python train.py --num_hidden_layers=10 --hidden_size=640 --head_dim=128 --intermediate_size=1920 --norm="layernorm" --norm_eps=1e-05 --positions="learned" --tie_word_embeddings=true --parallel_block=false --lr_mult_o=1.14 --beta1=0.95 --schedule="wsd" --decay_shape="exp"
Each number is 500 + 25 x the weight over the matrix's rms, rounded and kept within 0 to 999. Layers, rows and columns count from 0. Numbers have three digits each.

# layer 5 attention output, 640x640, rms 0.0426, rows 0-172, columns 240-319
542444475417487496503585428516447493522593479483480497515516493525451464496538488518487528522499493501500472522469519489482467483498493507471507454483503467464519484481464534491521494548432517512473521507539513493499525532486525494460490512
512527542525472484506510511517525471516564526496508505502479492501509526493531495495536497523538487493507513514523443485485525453525500521485512528512477532494494523498511473489486516487524462508547557463507486511513503492505490520505497504
483486483496487440532507537480502499532493522482509530515503489527496530467497478506486483514474494493521493480504509489544458518481479495475507478525521492495524515456480542466519473490530493524528495514482503499452490496452466492508512518
503550485477470467506506554518505474494517541463510493511506522482518511502513487527491501515511478478515529487472506503462470482520537522491494497483496499506494484452511513492504492461476514469506487539532505530488522511521479471482503521
517480471500533499499466527483481459517477485503468512496551489485494525508475473490502467502488508464488460477489484492495470462470479511485484504481506495478507499480486475499491484518501496569505502510494516495466516515509515477503476450
472521473507493496492568517532516439466506532511510538522517520487478529516541507495506531482451482494485491512481498490448512538497505516481531496498510520530519517555529503542466516549479499506518493521509499484519526497491503525528483497
557504510491546517521514516488473515502500540507500500467478475541484508526473499497507523502530542509506496484531498525497507491554457485476498504534525479504515505531513447524487495514547504485493495495517478551500484521498482503539528490
495496507475488469465508478498424504466515494528478449518489550492507501518515475475496502513525507495495536479472533505485492485497490480510477487514463499480485486461518510473481513517498503497514502534477483476506495441523496492502472475
518487506527519498466502495505501483494475494474494538529476495497471481526473479502493533530498499534505527499507499477520489491471523546499494501509491515453506509482487494486488493455517519493469485500513501487480482531495482460468502461
505538469514473493456463512499532493501477451544490477479532564483540500507542475498510481464502492491513521512503446507531506511487504536488494521525497482441458484465511511493538498490491505499520503459468500513527520522507482528467508498
485494500508484543510502491487470469563466442528506479472474476527474506490511500477510502515507489480473501479512503485506526512500510520525517523453520532461514476529495505522507491514491497504492501526491538470516487482532458501504497561
502503486504493491457519492487496524553521531510499518536499531522510486474485463553504486516499496453548533531485524495492499499534490486515500499520483494551508461503535494519529486484518505528468491506492483489500477502498510482485497508
500479522552536488526455486486519485529509493481500528538511505519529484503464492519486500507530503525509490511500499529468523522512530508485490521479504506504501506536509490500503514473507519452500511516465523523533498502469552509456489500
493493536520490482476509569499530437530505488533502494506516498502497492479501504533523511528491444505499495485481489490495516501521520522516482502493485477501489478489496515460506503506492484526504511542494488477530505479523490504517486522
493523479521490498474455520506505494471510515486505502505538509509506480498506497528506504529509466530481518478507503473527512514532546505525502503511501491507513542573540505534511523489492483485518520501489502563517534486523516470491517495
494518505512536478544548549486522520512530510515485506509512513504495486474465494522528519531537509511457487492493490490508471549491487517521483467519486482468518538516510527498450502515466516466497510480486527482477487508500519480477492520
556471495510502499527547467496488485486495494497505506543522522512511489508528492532511505442503518521475508467487481502529479476492497503515512499499511476487517511537503517520509524518536509487498510495464475477505502460480505506535489510
524509472466509528486468473520491484486528496505478504471506477521514517515497491490514495523532484503498474459496491500527478469510539501534502502514498485530455496544501466506486520559505527521496536502503488502498434459496519490508475493
506493488480521518479449489527512512496490523508489522480515494469455482460504447502526543514479517490482495518499494475487493493533482514517498506472497502475505492492501517486533465481516487516483497530519508512465516491463494474569520527
485524504504509453513474491477501480487512509503522502496529485476499518468499519482514527516505477514485544511506496479518521494523530506499495454504531483535495494489518529543521501524494528486516490510498514526502475484471493526474496495
527482515509508513529514483495488500521478490457519498452501497484495527504488495510513517526480496503514498521526508497490513476507482510502481488501521463469532532474438489529494482485484516531539501484485520477491512453507499499469505514
495461498466447504550493522502491462450491527480512482444507491503480507501513499493487522499514508514528495515495478490492476534493519513472485505533525474539476478514501522473492481512481514475509520535521471500500489512482504495490522493
507521503510465471446515545472521483483511471491499506492480470487480476491511552482476510487534514470485485462514526513503533547506490521440497528516531513461472493465496500505532505509490475505501526505520484504488533481435508498553526468
504462481531481473500524499535501483506533497490480508495538523485492474520489511525576496495506488552476479481514490512480523492484482523519491509550502454521481524463513458489444523522462440500472466489526530496498509512499491463506530526
498483448546490507486488491492510518498521488548506478524473476493496471487510525480484515504515476497506526514513474489505519462504509525470520509455524488531490478484488487512477525495471502455477492525474449523476482462517457478490504500
510519544545551471476503513492503479447515472560503491517510509492529523517500484506492520534482513497486480529487479477525476483495509503491540507509547465476523499495538505544485518457478509478501530568483512492495510504541517525488505510
540528494432478466450474479501518476553449497520514484519508546502507492522493501487507512488484492455491510475475474495502508505462521521494510488505491469480488504462509510457499531523493503506497497506496495512494477499501476519508493476
454492531439512537465475515477520500467582530506524498514473472545521507489496503549511448476472522447473474510508503489483535496494532499499517490497447495494495514493489508517538498515515484500538486491461468509472512467491515448458469522
517522487483499521478479482514496480484508498517498487487501493493494494534504518464527508525532518488526461474524522476480531469477491522542466485509498495520479465517496457482482458517506548510510520528515490515520498463493516482529458501
512516508577518477471496502500505507503477541500458524534462501487461517476521463475483510482522479521526515527513520528488495480502509502479481518527523539513475516524523516504518499516493521517495500496489482537528506500525505538500517516
494511509511503510521466542484543509485514467495486536538485534476519480501476478508481513474478533519525512510525494519485505490472503485510481526521490515514510530510500516496475495515509482510502506498528507501522468496537472508515482529
452493465487494468499479484516466493488511516494505479469516519463521525476505501492523502504469496506489520521521496466521476488523513462524475487466535512524528527515495500519459525502528517491475555517499505483487501486477510486501506496
474487496530558462487443521500480481496492470562506479490507530494507478500527481475496480477475506511518529512512496505494512529463508488483466546500488477488485496521465498488479462516506501486477479493487496521534530486503495487509502518
522535552492507471475496489514515534493454515500488471464515506515510499543486494550499504563443471547510516506484502507515495520504481473494520468501518509495527485493533518510500512525494498516511483494531523482489497515517487484471465488
456535523500534503471466467518477494498528508496483511494467489496497511509504473502492492470487516477517489508524484514522518511506522516529504494517482542465447492494501492510511485455497467527513493499506482550510514515511453489474504505
534516497439503518483480480511453520500497521469480510530494512466496546495457497531414510515479522473469492523472507503527487487514497501487491462531496524480502529503464474517506455494498463516522534517484555493497496496520497497509483507
483495504492489490503440472518478478499509428484440513511523493492510476488453491474502477517480463526503504485517509549550498486506521505475501519514524492504505504481493501497527495501516492543509523493493528468537478506543479484511503491
499464515533481498545506475467515463511473478522440508517502436456442496519503484486484491500513498545508467509516520492515487542493492495550520507469451491497465468532520478504489484500509478502504498493552494474495522514501526493498494520
444530449491512571481519526492508498438470521520514461511504485524476519528487501533506472526503492513515505503473502519482505496463461516512490505493519525500501493498545517546540432509521483517529528518475486501552512448490468486514498491
484536517528467472484529561506468523510552492502485480505511507476505533550508503509504537493526495479481496481549483509537490481496486530504461516481483507518483478514502512487529479494500503478523475506511512485501530504493500484506483483
498509518549499472496531502550470455509542536482511473486501460501478519484563513497552515524511471469489530510488481502513526532517501466536482475529491476450472493493507544504463462547492509505493489521547497481521478553495492531545519478
492499512554508481536518500459432458499535526553485490478498557503509514489525488498527476476492498510450498508515498490485494531494498478485484480521515484470511482549497489498514463515479514532508515456514491478533488507519467475505490505
526472487472482498513455487456487513509510503498499498502513485501499522518490493507502513491485476488471466495496523519488491521501488495497517492500478484493470543481476496524468527500496508510493499513524490506515505495467472481521533526
507497518507506508492494475498498540530498467474527492487502517466482474496467468513483488499475520467494471508457529495481495467525509489480467543475531539473538473551481505484493517483498508450517460504476551490513478504522551494513495492
538564550524511499444523527530562470540499511510543510517535475478510521487522507504521498544483474509496490501506527512483485495480516529483509524472518537490510436485467499471522481521478513485478506500462520508536498532492514504483502552
536494473464535511525497504529501497545480561535535517489489470525509480481551530471495474495489543524473523502510500539466519479493498476500492535498471508470501493537474564532501422536500513487484446531467487483482497467524437526494566499
453507501524543459476477521494539519500498479482523464488476460515459527485480477454493494478517474526467503495462507511526490520519466458512487505518492529482538533493507499476485533483492490479492510514495502513481488515487510527464494493
493497502439458513512490519515502465540511503475496476511492513474508450508471462511489507511503486476502502499486479506492495520469492506482490481480499502480509501511508531524500499518480508507475521488474491480472520515490499468511504493
498496483520517511508540511480488499555527497526457513496514498518504494485478520490498509484494470536510519459515501517520503505501492502522532512488531481479455492489493539508518497525483501511491519517490491462496455442485513523459514465
481535535513555492440486492511474512464492548500475494500517493513481513514510507488537530487501509492510483504475528511460530455512506512480535496537529502457481486503481533506510462483514532466484490516535518546488520490521552508453505506
497592461474510532528544452550470481487523513485455524510509508488505489522549485515462509512499501543523525506456555479465486513517522493521501524487493501539545494502497468478493516512464482517463483477511492460479517501480504474498506495
482484528527496486564510540503539480482499525467494502537468467512497526485548492487489490525492532520452489490510508501482483495496503511507507464481483523474468495445493496559505472502503527496487496454491505498485482479513479496513483516
482507474478485514507496496499479548496484491525456492487506473518476469541488480508498467522563506489506485479469489506493492483487438501497502488520522519513529536470509460462503484519549484477498487494486452528487480517458492485503514499
519561540484494531484521501504492496517498524529518510479521481486497521488474504492463475503516492462516455507498505443504446515520509508515517475510475502514484483515508497482473515497489519515526501478489507463495477494490497515536514505
542473497503472530483493508503561479512538512471520526484471494504511511486485514509502533519468484453537497485486499510500490522522491504484503500505495466474487505525486498485509498492451478469485512496508504468514498513509494489495510485
454463468506512538546564463461516519526488486463530467507486470475488493493482501518500480498484488486493464479496470527481492510505491493524487472495509517470488564485476462514483555495517489480504466482458478523520517510509502483503525492
500524476489533480531511431489497532472547471464488525479492503531489483486532512482518521527528497521502502487491492525500491528490477486514499506516483525491462493516512494443503512505516493522547527455497513480514487489482536487542496520
508470528487464541547515468488461502479483476510493490513483465496516529488518494478530493483502514494509502500493478488518473513507517460504529507462480545528477483511499514529499473495475501471458506497505517507508487475480504458530521509
454518495524519537485478515466517432531501524524475504487524510519560448478479509501497494480503497506498483521494514467493496506482485508478513528458503494509494498484501513518548516525487515511499479496467515497496476493453495480528499525
486467511485506516467495476497510502450504539507508460569495475494483520525489508489511505478486500524490522495462470511500502511515489510505467509501500479476490496477505471469501516469462525513537468526500531519497462493517502493520483490
481468542461485535451505478459498495511501511467468477483497506508522516480508505471541556454493526513485457525508535510506493512494491515516510500497471508492462514501468486523468466476472491509507515475474463530500475517473524510496502478
519450487519534479485502492465482496491529494494526528511494468480500503528510476546487477485526474461496517530462467480506509490498513463499527504516518498506494499489500462511530486507494537475491537528505494458520548487498474519501507526
518499514517508506513479513483511510476489507486518539506442526475505458520497501468522545513493501482520525483462492488501516494496476485490534487494501485513497511472537478479467533487493445479522521484498516470461488478517463504537514479
505492484516443508516498546477484518484482523495502446493485477520505530515468500448523471456550475529486463478526529464493511488508494531502481518521502539511527511505509485513499556486478517524501528491536521484553503462497504541505490520
473476487504519446527528475500527543487492525520449526514509466506526489515507532491495507499506520482526493479498497530490523519476479535482484481497492481507547503521527483509520509498488481476473487519479486502508520469499509520552510537
517493479502523473484535499509516485512483460500443516523497475500475460541486530491504504507487506475508481492527516527491515498510521476483511499531477516550521532466491531507484509455454550502503491503472504481495511512478478515503489500
561480481507497481504491493512509528500501482494464507477543512481476520505464505514483493487524507495519478482506466496516508559524477468527509514500518480526480480484514511504521537533507519514508469472509521505481458483491537496507505490
486431485514574432477451494490551489505512604492498508479511471471495499486483490463518489468505509510478486480501520501548509492467461476515468520495518474480518529514530498511490515487478507529491487492432517484503529499493506465529521526
479515494498505524517530522511513489510494488482498516498481463457508505526487484474466509494485483503490518490478501513477466485520473489506477501519495503515476482487466491486505483472519519497455526488490506494473490556510497509523539515
512528510490518504494537468493504524485513483508463476503475514509498528486508448475493532488492490498494507497512479476488500511503521488506461501465511506453527506510517527477522467515499476495505447510483507491469517504489532496513495472
502538506477514500493539464483468545533456496466498503488500532463521497499502536512492517496498531490489498489498533495490509493487506534489525526445490512511484507485509503491538461502478447526496489502510462494476486527490504534499476491
480475509527594516483543468503539451477460467493526495503496491468501507528524529513471455520509541484505516489518543553472492483489518523465465530512491479556537464460530477502488490484487497519500487484508500483498506494524490466466526492
464503507515516486464525446482489515486483493517466516526532502430484511538485526527488479488521496509520552499502487509468495493471502503496510512519493469483504477499539519490516496504517453493466528433542530504467513500501482522476482519
462483487474509478514496473505500491554521499476483490442542514510474516518481486507517530517454525529527507440490454502528493508524549490498495501533491543500506536542492488484500491473506521486513476528527537475530475500520548550482543471
525542476521510485535500529447503481455522538493469486506496510488486506488483465476553522546508501540520473528519475490525522511482499520535472481514484510522435500510452499463533480519548463496478488520520505475476530489471480492505519521
509535507464486468500518501520528504493531481510518474479520460483515522498495521511503504520513514479488495501544508478497520496516518496498494497486527521480522518496479506530480477466509518485491519512512465493504502497525490525504506507
485507501522480515524532485515503529529515464498505499523475475520503533500521502465511499532497501524488535523476502503493498487503511515489485524480497462504514487469503496487520498477479488503519509484509485505542458512508496516497481468
470481462535511497560510499468553534502512484448503520494482487521510479544487466533479508497514520471507497507497454507492466503508513496506522532514471519494500502476513475517549523527525496531482507522499511478488508495473508505491530503
493517501537534542455493484441508551521467478471516506485497496507527498488485458521531494502509469510542542475475517532494520494452530508483541468466514507496496553534492502490531487484495505472537479492510506497499547476512511492499480483
453537518525490580469490551529551506510510537483499530497514462524490517512503506487515504497497458467444484500499483471529484511465449518517507554494473538507481518506529508461511472511512520475491499553492489508506482495525519515533532469
521513446515493476505511464456469472511461517577466523497499497492470462534506512482483493504459513526491537511499505494527482516468499499475455471461519489475463532499484539512569516494524496490537499489532523504477486524501510492496444484
476503512506510525487494469490501498448448512502498503522506487498440490515489491494509504486524489432510537502503505511504503520503506495533519472495497485449490491451504458487509526467489488490500462459489549473501498503499528500474501513
545498498492561488497491466490402520554534516500520507478486475488491472531509505545505516463481473467518521513508495509492497481499469478501497503522531498517514524497462525496516519496507517499519512519491500490518496483487527531503514497
468502514535497504474504524493537469493487491493507492495515477490480518514497503478500505521485506482530506482521500507487452465486499557498483493486501488466509502468467483498507513525498484466516495507512512513485515463489511481511479508
480494501475521500508485494489501504490536529540449501523501495517470504499512526514490479523531463545506519473534460488531531536527488485501514486458514504509492505507498517507503456489503484512518549509548500540462497496502527498462514524
465448504475513504502488547516545489496496497471465490487536470469504499526534518524498475482507519479526487495512492481505504529520495478488489490474491523492514506536519545517529493515529500495487530503511509471485484491474540524515504494
546480570457511461537494545456519545490462484519464525499476455452531483509511481482521503488483535513489506490469547478516474482525503502497492538507506506459500495479479482524508496501480491497526511505508509503480495479453478487490539536
471469424480538462484570505536562523551458491547485547508504494486526491484519552459503525487513508494536542512446494515539444482483519518534517488459490511493489492481489453502487490495486470507491458501498487495509516539507521510482490542
487510496484487499515458535417490513443520477494454453483516488459529477518520479479463536503493555473490518481508493484505506495524507477519502469513506525512475497519479501555475500525479530534472513485494490495487537530509480523478479521
487472533479462500501477500525549508471494486447527451487482504508502495514507533473516497517490524508517537490522530508454493521480490467503486501511524533512519502514511485487468497493518477476443482484512475518491511462509451482541477516
513530487498481521491494482501508529504493513523531488519517519503504511459467462486467527480513541510555512512501483465501476514503543534509511489514530515503514484463519483479501488516482504511472503523515485472503479461465533529467486520
467489494528518512471482462529468496489489497511515443500543447456510511545511513493522475486497496470486521500524510514480465482468443474491501513482529470507498513478499474436490491487463492505499501476505510492443469493447497511525515496
462520483520522485494554528526475494487500544506511486518502479536469480529518476481511522512488465528497525482534504510508495488501519496513518533479508509494497496511518504495509495515478490518498526496499520502519453498486518479504496510
505559537509544500466492506491519517431538511526482499501508499478456489458490485452495508505520528522485521498468492496483533510480462491487515468517501513501488470477509478494492485516496512482472532487523490475472544508525500515545510547
512447502500476485456527488486498542517558510474555536474495494523515483504504484498484505519543518542476536499495462482463539470496467501536501530495511468516498523513497471478514516470518455542421488484544473507518503461446499512532447522
518500485554457497557530503485435474497502469456472447525538496522501489510456492488526483511492501538479497490524518479442502489519514512478517503509494531527470493525492534453485519498516531508500493483485487483504540497503472503533509507
500516496504469501501504487465513527522527471481462500493521479520524506478481526501494518500502504499486468484492489465469506484525501443499488469459484507510485474482506514479519512523500486479500550494521519513483455485487542485492501487
505504482525473505487552499503562483539491468479495520529466470460470525541476509552535513494540491540516475462525483502513486494511505514537522452513488523498468531469477542521506528493493469475506483510506499478507525505477476540493452477
489535452551532509536501493528504495481468499467507499475541496508484502482479510490483455506453529513484540494488504492486495490496486514498530521492502494494498481467488515504500484531511533486496562494485492490505501542485482493494451509
472504503519462534488490514479518561537486480500511502516528512500541513502509504517534486464533488518492481503511506531480535519519503501509507492545488527492498480494475489476502474514479503494500517505509481496475498487519491502533495483
468506531551446502508525464555540489523486477460479491509513487503465558529519523551533485487488488497501516486509515501507508464449524487536484484490536500448526477503516496472470467527466500471485488486522512529498475492527515461485511492
510463572519488547536499471487494500527509550500489499487466468518458489516485517542509492491497495511487489515492451507450497478482525515466443496505468484496533483512482507489465474515458504474507511493475518513495508486480518488504494489
530512500494464489503510524541510512481554474516494489519462526515486496496498475523566461496510500529498503507512534506496450530475505543469476520518514521542491517502511494501479522516503487491518507533488494457505489507485502501471483506
498527487523549500496470482488500521527487522520489532476508549501473473506492496519520482507509479484504497503523480485538503480482493475488467515476489544526482523485504479485474478523517505529505464497500533571467499512476513533497506535
495521508434482515531423486499508499487548553491533517484507505489486487489504471510500504479485496471504487497476493514503509505471480500502480476523493425508489524476530496475472484486527482527485484503536530503511484508510520517533521510
584504480496496510504474483514517488480529496450497496523531507509510505491523502485500523470488524515493514478529478473512470505515506494472502495473497497481488493492495512504520484513508500435520553473498477505513496503477473498538493481
461522469510511547535483543478479524512491499475501474495498521485503496454488495483489497515465496502513533490522518489505537509484511477501494495503503518528490472539560504517533456505506499461498481515487488499507547494488488474523528476
485532505528523536496506506506497487503493508513554495491498466514507462502507502467486530518493507516494519505465472509469471525527498497522503488478517517515482495470529519507510457496516476507494506488525477489505502496547489471507514484
495492512542516479459475545499493518449537521509517464513505483489515515482502501482483503492473486473464515481538501478501465483514520516534490472498493510520509472536508484513521540513514524511516513482487504482528495487482502480487510480
479524547510519472491481509509463461501506494489494514496505485488485499505495488521496508512533479498502496508492484472488498505511493498538477482506514484458506482499488495510496499494481507484531500508464498478479472508477506526476525496
477488520485499528536518476467481490542450499525468491514525515523549482444494515549482482465534479487489514488512495463486515477534517465485474483482481497558493515509531514478508484531460477497495486490478517482476500532489524471481508474
537468505490475513525439534510461477516473531456481524512508505475504462498491491494451524516492489489492480518492495506493485472497524524474510515506497504529507476478467537482497509514517499500518527480507502481532494502505522510523485461
471527517503493492491502512505553494443503484462511553511541537520492494470520522479491485555492528469493516466496521485513529488552514484506493513526481528498530484472470531434468521483429502527480498510522453510518465509446485546523526518
453563558526543508530504458551495511449515514441486518537478484469518481510515521510510533532548506507466504511502479487534459559487526515508528525510521495494503515487480511501485511501499506524506493450464454492514516487484503460490491509
536499543487455511466496549514528484513533509543512472501463507468508502527502518493518485449478472525487486465479493515532469522513519528508515449468528498483507473471501511493536490460494509531506499493526495496505500543510460545512486467
503479473507519452477549483509476513522507518484468502534481533482482524527475506465486540484509469476518501476489514511515501459500457489487507493515515541476527451491498467461480499519516484487548490493490525499517486472461520481444516484
485501510520483527461507486523482533490480488523501486506469467474495478504505477474505490486504494460526466533461476528511511508480521493471477509480515485521474496498482502487485544504473485512450475449463562499475442502533512462499503463
526455455465473501495493530510500533496508526457489529566478496488522461522532457457484511500540472518459478507471541508452473478484527465492475494520505485518486504486446507529481490493484492518467513535504509511501514502497495475482536510
554493473494480486481481519534517547539510495522511512464516511513467502486509494503499510500501478502497503524490509473483494471502514486495489501547518479513475488479505520572503464486463490528468510509515475527452474497491492532513479511
495505504472497490483540472491504490490562509494483509495503488516513479509522464483506516474492498525524511537520483496496501483482456519518558493487456535502467530462502448475470518495522480504532514542505467492478483517567509510478509493
512448496529531511499497535481461467472536494504486510508528495474511491503458512498499499498516510511537515488476483493512481494537489506490487479488530499494535530495504505531513519499519538510475509510492541460479509489495498482476532490
514591455492489504454439544485534492494487465541460479487487501516482504474544520508495484495483507519482468538499517511504494525488499536508526473490483460476500508497547505521489482494517493478512503507522491492522513470467528478483484508
470526512509500525490476488475518480467486513465531505534505508521507532507476486539536498484476510459458494526514504493482516512531518505488512486486474499482488503515491520481501512509515484515534491456475502489522483513521490488477510480
540506563452537497504464530453526542510474526435491536513486498500530517536494453518505504528504527502497512508468512494490523510503487465454488469532498520495509508474500501510507532508529494481480456489501479525506489557524484488524494487
501510498516502500492506512541479507500497475514512531480500515514528511498490499503483501492504523461463537476505505531502490492504502501509504517484485515526501490474500547458470515525504518475533486498502523514527498498506484467556516494
509483529511451513503507472493522488475510530471481513464490509516500533501474483530484496490468502495488529472522502520516467483491465513495510497503507508520478448514525516477526476514477527482495519471476524529525504492458496502509543490
509520527467487466519497499488448503477469500497485491507502468524506507461448503487506536501507531486505520507509493486463513470519520523494513516486503478501515487494491502489542515483476500471490523547516502507478467491514509489485502519
510536470529517494461515487514593495493536479492495530486498504514485502510526505470492450498472502523523488495502474527454510481459507480492494493484489521493489506482468514439497514489482534503510519499481528472508486507510505470488542540
472522528518485500491450496514483487467444534520517512495507526496492469449503526502517511508480527509511476477523479555487515475494508507486492507507534522490521495503523489462503504521495473518489532480507508507503440474482498501518478505
512485471541521528471505485509463487509447517508480538502538505505481490510474583478533502522512476486572445494504494511465514530511499498499492507461499501518501533482510461507496488428468473463480462497496487498529493498525485490483498512
524493547515487487498494547521422505533502467484491461467483509492493527501529483494534529513516504511484523496476526535491484510505498489510513492492472506496472488464478507514496510514524481485459496506465497495496510490524510508462501464
485499481479515499494504525523531497491499508507473530507533469486543536497478490503498484521493482497476482505491489517508499513495482521520507492500478494488499498538515509462488515509460508490513510510517491530495494529494499497473503509
464520473467503466464491478485503504432492477516471507521480499513493453496522423524526459499524489516531526537499475433500486479496516493508516533493505478493518543521457492492532489518492523487496453497528523492492505510515486495496493499
588516487479464489527531487517556485546537510486506503493499498513543510486521490497482521461508473509489521497506480485510525500485468496505529493520493486510494511510493501470522493474515481514532488526510527524520514533492451499534483532
470504503517462531518502447519487510481508496516498499487525523481494499473506481534503519466510481517512476439496496453489540486501501456488497493495462495507489500522497506502531493473496488493476493505509495490495492486522482496504485514
512480465527506503547514513505490493512485489528493490491493502531470496498484507534479495522487534536514525455485509491518512501484524519527482539509510482508489460472516493502469513512500462502475533481529538470514500534514503519483513513
458521471533538477475552474526476484460501488536530510483483468497505508484538522512474488477511482477489508473448484498487535538442509470524517485467520498498501506493489477485535481507508501518489514491486505512512491497494476505493481503
513519503493554506501478489515541498533530485488477482493497484517494494483500505480488500539505513483470524487514526453491530500510492479495510518494506520463474504472525472509482464506528532491485515496520449490510481536497531513484512500
459447491467510513498510494492580506501516462556496530460497509475526488504489508516492478509504538493507518482486526524459479530512505507532496527510496501499492507495476491492484509487490555462498494529509487514484481507483456556455512540
480514527482501484508491463497465503514476511509492488535471503505443502540449498515478514494444501482495513535458484508503493507523456468503474484483492520467489516513534511498483500494503471491479465543467506501500473509489535506468479491
513574487469515474493520505492511520505506472503537465497529488516498535478565501508490484504505441491506529529509495495526503482522453487460498493517535508512515479487519509534484468488503512479514520482494484494518450524499461464520529511
476496542478510482486515515485475512487517515545511467511509446496516529476549516526530513504491506494472519501491517512471483493501499506531522520486512503508517475497508497494491496518496514510507500483481511496535495500494489487508440568
520481472515441502494492572490518437437488529509529504492496483490482510517505436485489504492490531532529498495521499479516524491500529492512507501463487502508530496520532572483542527493538547482506530507479497513521524528485486502470495519
497503501559476512483523522483449486529488482478462508527514519527499494455514512472500487516513501520503467497460476505480526479505494515513495485485487495472518451500538480499520455494475494503490477511482489497498499511518482515472488524
468484507479509446478474574494535472484483528473506489498511505509492498514499525503489510517474493480463473511485494493526484492530504524558479476507537504489502488485537459492523475499519524513515498487482510513516483539516527501542494486
581511519497478496484544538458569470516524527497449493518533495481500520453477488463557510503439485520488521510505453513522519503487483521481486522546463482497479513556485506553533497467529548477493479507510477531527439462504525517480487501
511513512544495489511509530503520488514503510484500511523461480490510506519495482550520516469456530517524507526518475502510510550493527479506471485472499471558536497478460507464489508501463493499480479467499462516519502492506478502510520490
489534483487544483496499476533486525505479520491497477491480496525508497506513478518512504520506486537469495498478491506502472521536508537485511512494512509461523483502503494497480489510512521510449481526505509485508476513488533512521491459
506479488493480489509511479508501480475499479478499539490494520533519494512515546535460492508520516498493494490523494485553496457538478517503479504486482476497525480474473456517461482517501500477521510528484508493453521515495528496500491481
476515513490540497493457497509497511512514463475524507514503515516526448471524476473508495523491496528528523498537480503482502517475501470485509530486459525506558500515484520505527519523467515514456494490487499515493514501502529514458476530
513438502442498449501498508516537483512525557543504469494487526531487470510479504507470485552470476502474477498499505500483499536538495501515494520501479512488533481500502482518538499479482502505493488475445506517477476480462478509498556494
472523479462505485528502508461477504502515537496498533485546492497501471534530504502527467501513495519517490544489488486497481516477501497496516511492513498528464536514484500514486487475497503516513521532496478458518475484472476521479465544
491514462504527523506538516491499526482535481505508457511489552485469479510515486474467468530486496507463508511469496494505475476476554488474493526513484497514479489503509497534501474475533447500510483468487542493538481496491491492488526511
540459507528492543472470482495483505507497491487514519502530516485504516467494518495517480456470524491535496462490489532493471482524451477501478500488529472502515520503505483526486490488488497510492501503522511540542506526528522496500523495
518543511449494510489510557511514498531476491539500472476486510494532458474465499514508529449478516505517500474480502467490516505491473488512504507507517527479519469513527524513482518484494535485486518492514485494486484513498494501487497458
528521491496511442520467511506457508547489473505543518514524496496509528535505503440509496497551539489507514517492481484470492515477498520488509516488514500498493483514499475515474504476502516511536456499507485488491479500510499517509503486
488519420522479506525530490512475479494512513496488494455530509468487507446537515486503496503532491498488483485512504491512506497491522509546501501506472492500495526518489517515490495516498518483496497510509516499523513527482511555522515482
516532532494511473474521536508512465456515514506479523517499503518508537493489479517518496484522523499531468496497500500493491501502515485500508497502525486471542513496501507514481493512504480527507490503528525482497504494489489531511513516
486521535508516425492487488483477512531485552459466488522502483525518496514493531503483514517524476517483472527471559500470504475489499471496512476496509492495534499484506483489493484521488448502495526458509474502509473534518523519483468475
488505480450538514466531527586513508491505503503473488504484525462457514479494478471526496504492505508489461492498513504507478510517505495521502503515531480492519484533518546496522474502478517510542494494507507525519554443521484518501482495
493525532471523512502509485502520535528494527519461498480509517512512499479523514556515497519468450518494489487484478511523503498521437485503486487512455463499494542487494488486496470528450519515481511509504455450489525517494477501525478496
516525490467520488477503461481504474537485462506489521541484480472505512513500483466493508530520471492519505547516494513492507506520540505503526524510494477498470460521480529535484478489476491438506506493525514522497506545510520541475483477
514485489510498472513510498490509460545498503517520502514505498488501545479521526521513503494511512525505519495520505494485490496495497530498503515511455497469501506515513507485502522530501504492479509520491511517492531525499448503490507487
523458490500452491449512544492491471474537508494487473488524514477472501495492485518460541510458527526536549507473514518494523498499499537512508466508493509514455510484493518488521489485531477475544494493528510518490509497491477503517523500
479520514485536495517545495513484530487521520513449472484504495492517494488533472496487495497551521534550476489529508523524505483518513498523498553496476502481488540487556469464493508512494482468528502569473503468480480501514511493487481523
423468524510497503464448508454535471505488481518537489451492517477532504520518501472505497517522486524491497487486531504488498483469517511505510465508485487494497492472513504529479475498504494474477493467473514485493518466481528497516489504
515486532499511490501528426458482503479474515491460483532477492470483457514503499527509504477549476502537536509524529448493489486536502487487519503448532502535479522483500505480500489512524486460478570553532534434489533510486526500516479472
476484522543471493493493502523444458449512508519496493504486479494495496529498498490501516536473489472488504526528493529522510519479482505474488490529498477489493480506512541538492499517506490514502484475507534543503493504527502504491477527
467473510514508537473525488497505463484497496514473521474468504510506478461484535528524526478524492468483439492508502537476525468477522506491507493479510512466514495517478531483523558506511479485484489484493490494495497480483514496494524513
517518474505486521484458544518556523511467519506457523470530440485513493484488519494521493487529504533487470509463482496527475516473508468537505483502519483491479504505475501491500466511483498492489498507519508514503467504522474504499478517
516491482486514507516464494465540492524502472524499515516520490538450515481530516484496516501446485509488454504493508522493488459515484514499485485489444508496481509545512477500509509507461498506523480522509543455531515495518472533500489498
497478484491503490478492499489530498513478525511539517457506483530491463489479475509507541502499506502510490508515518496496515517456442487489497477509505508541515498515501503493472495494496519494486499524493494507477484490495501493531502507
526498514478459486498518524517464487524525518496495496495519547491470508500514487513496489492507481487487482496506472495503501531522507448493497503499491444504524496523494495458485496458550496486508491505505504484503496444483517481480515475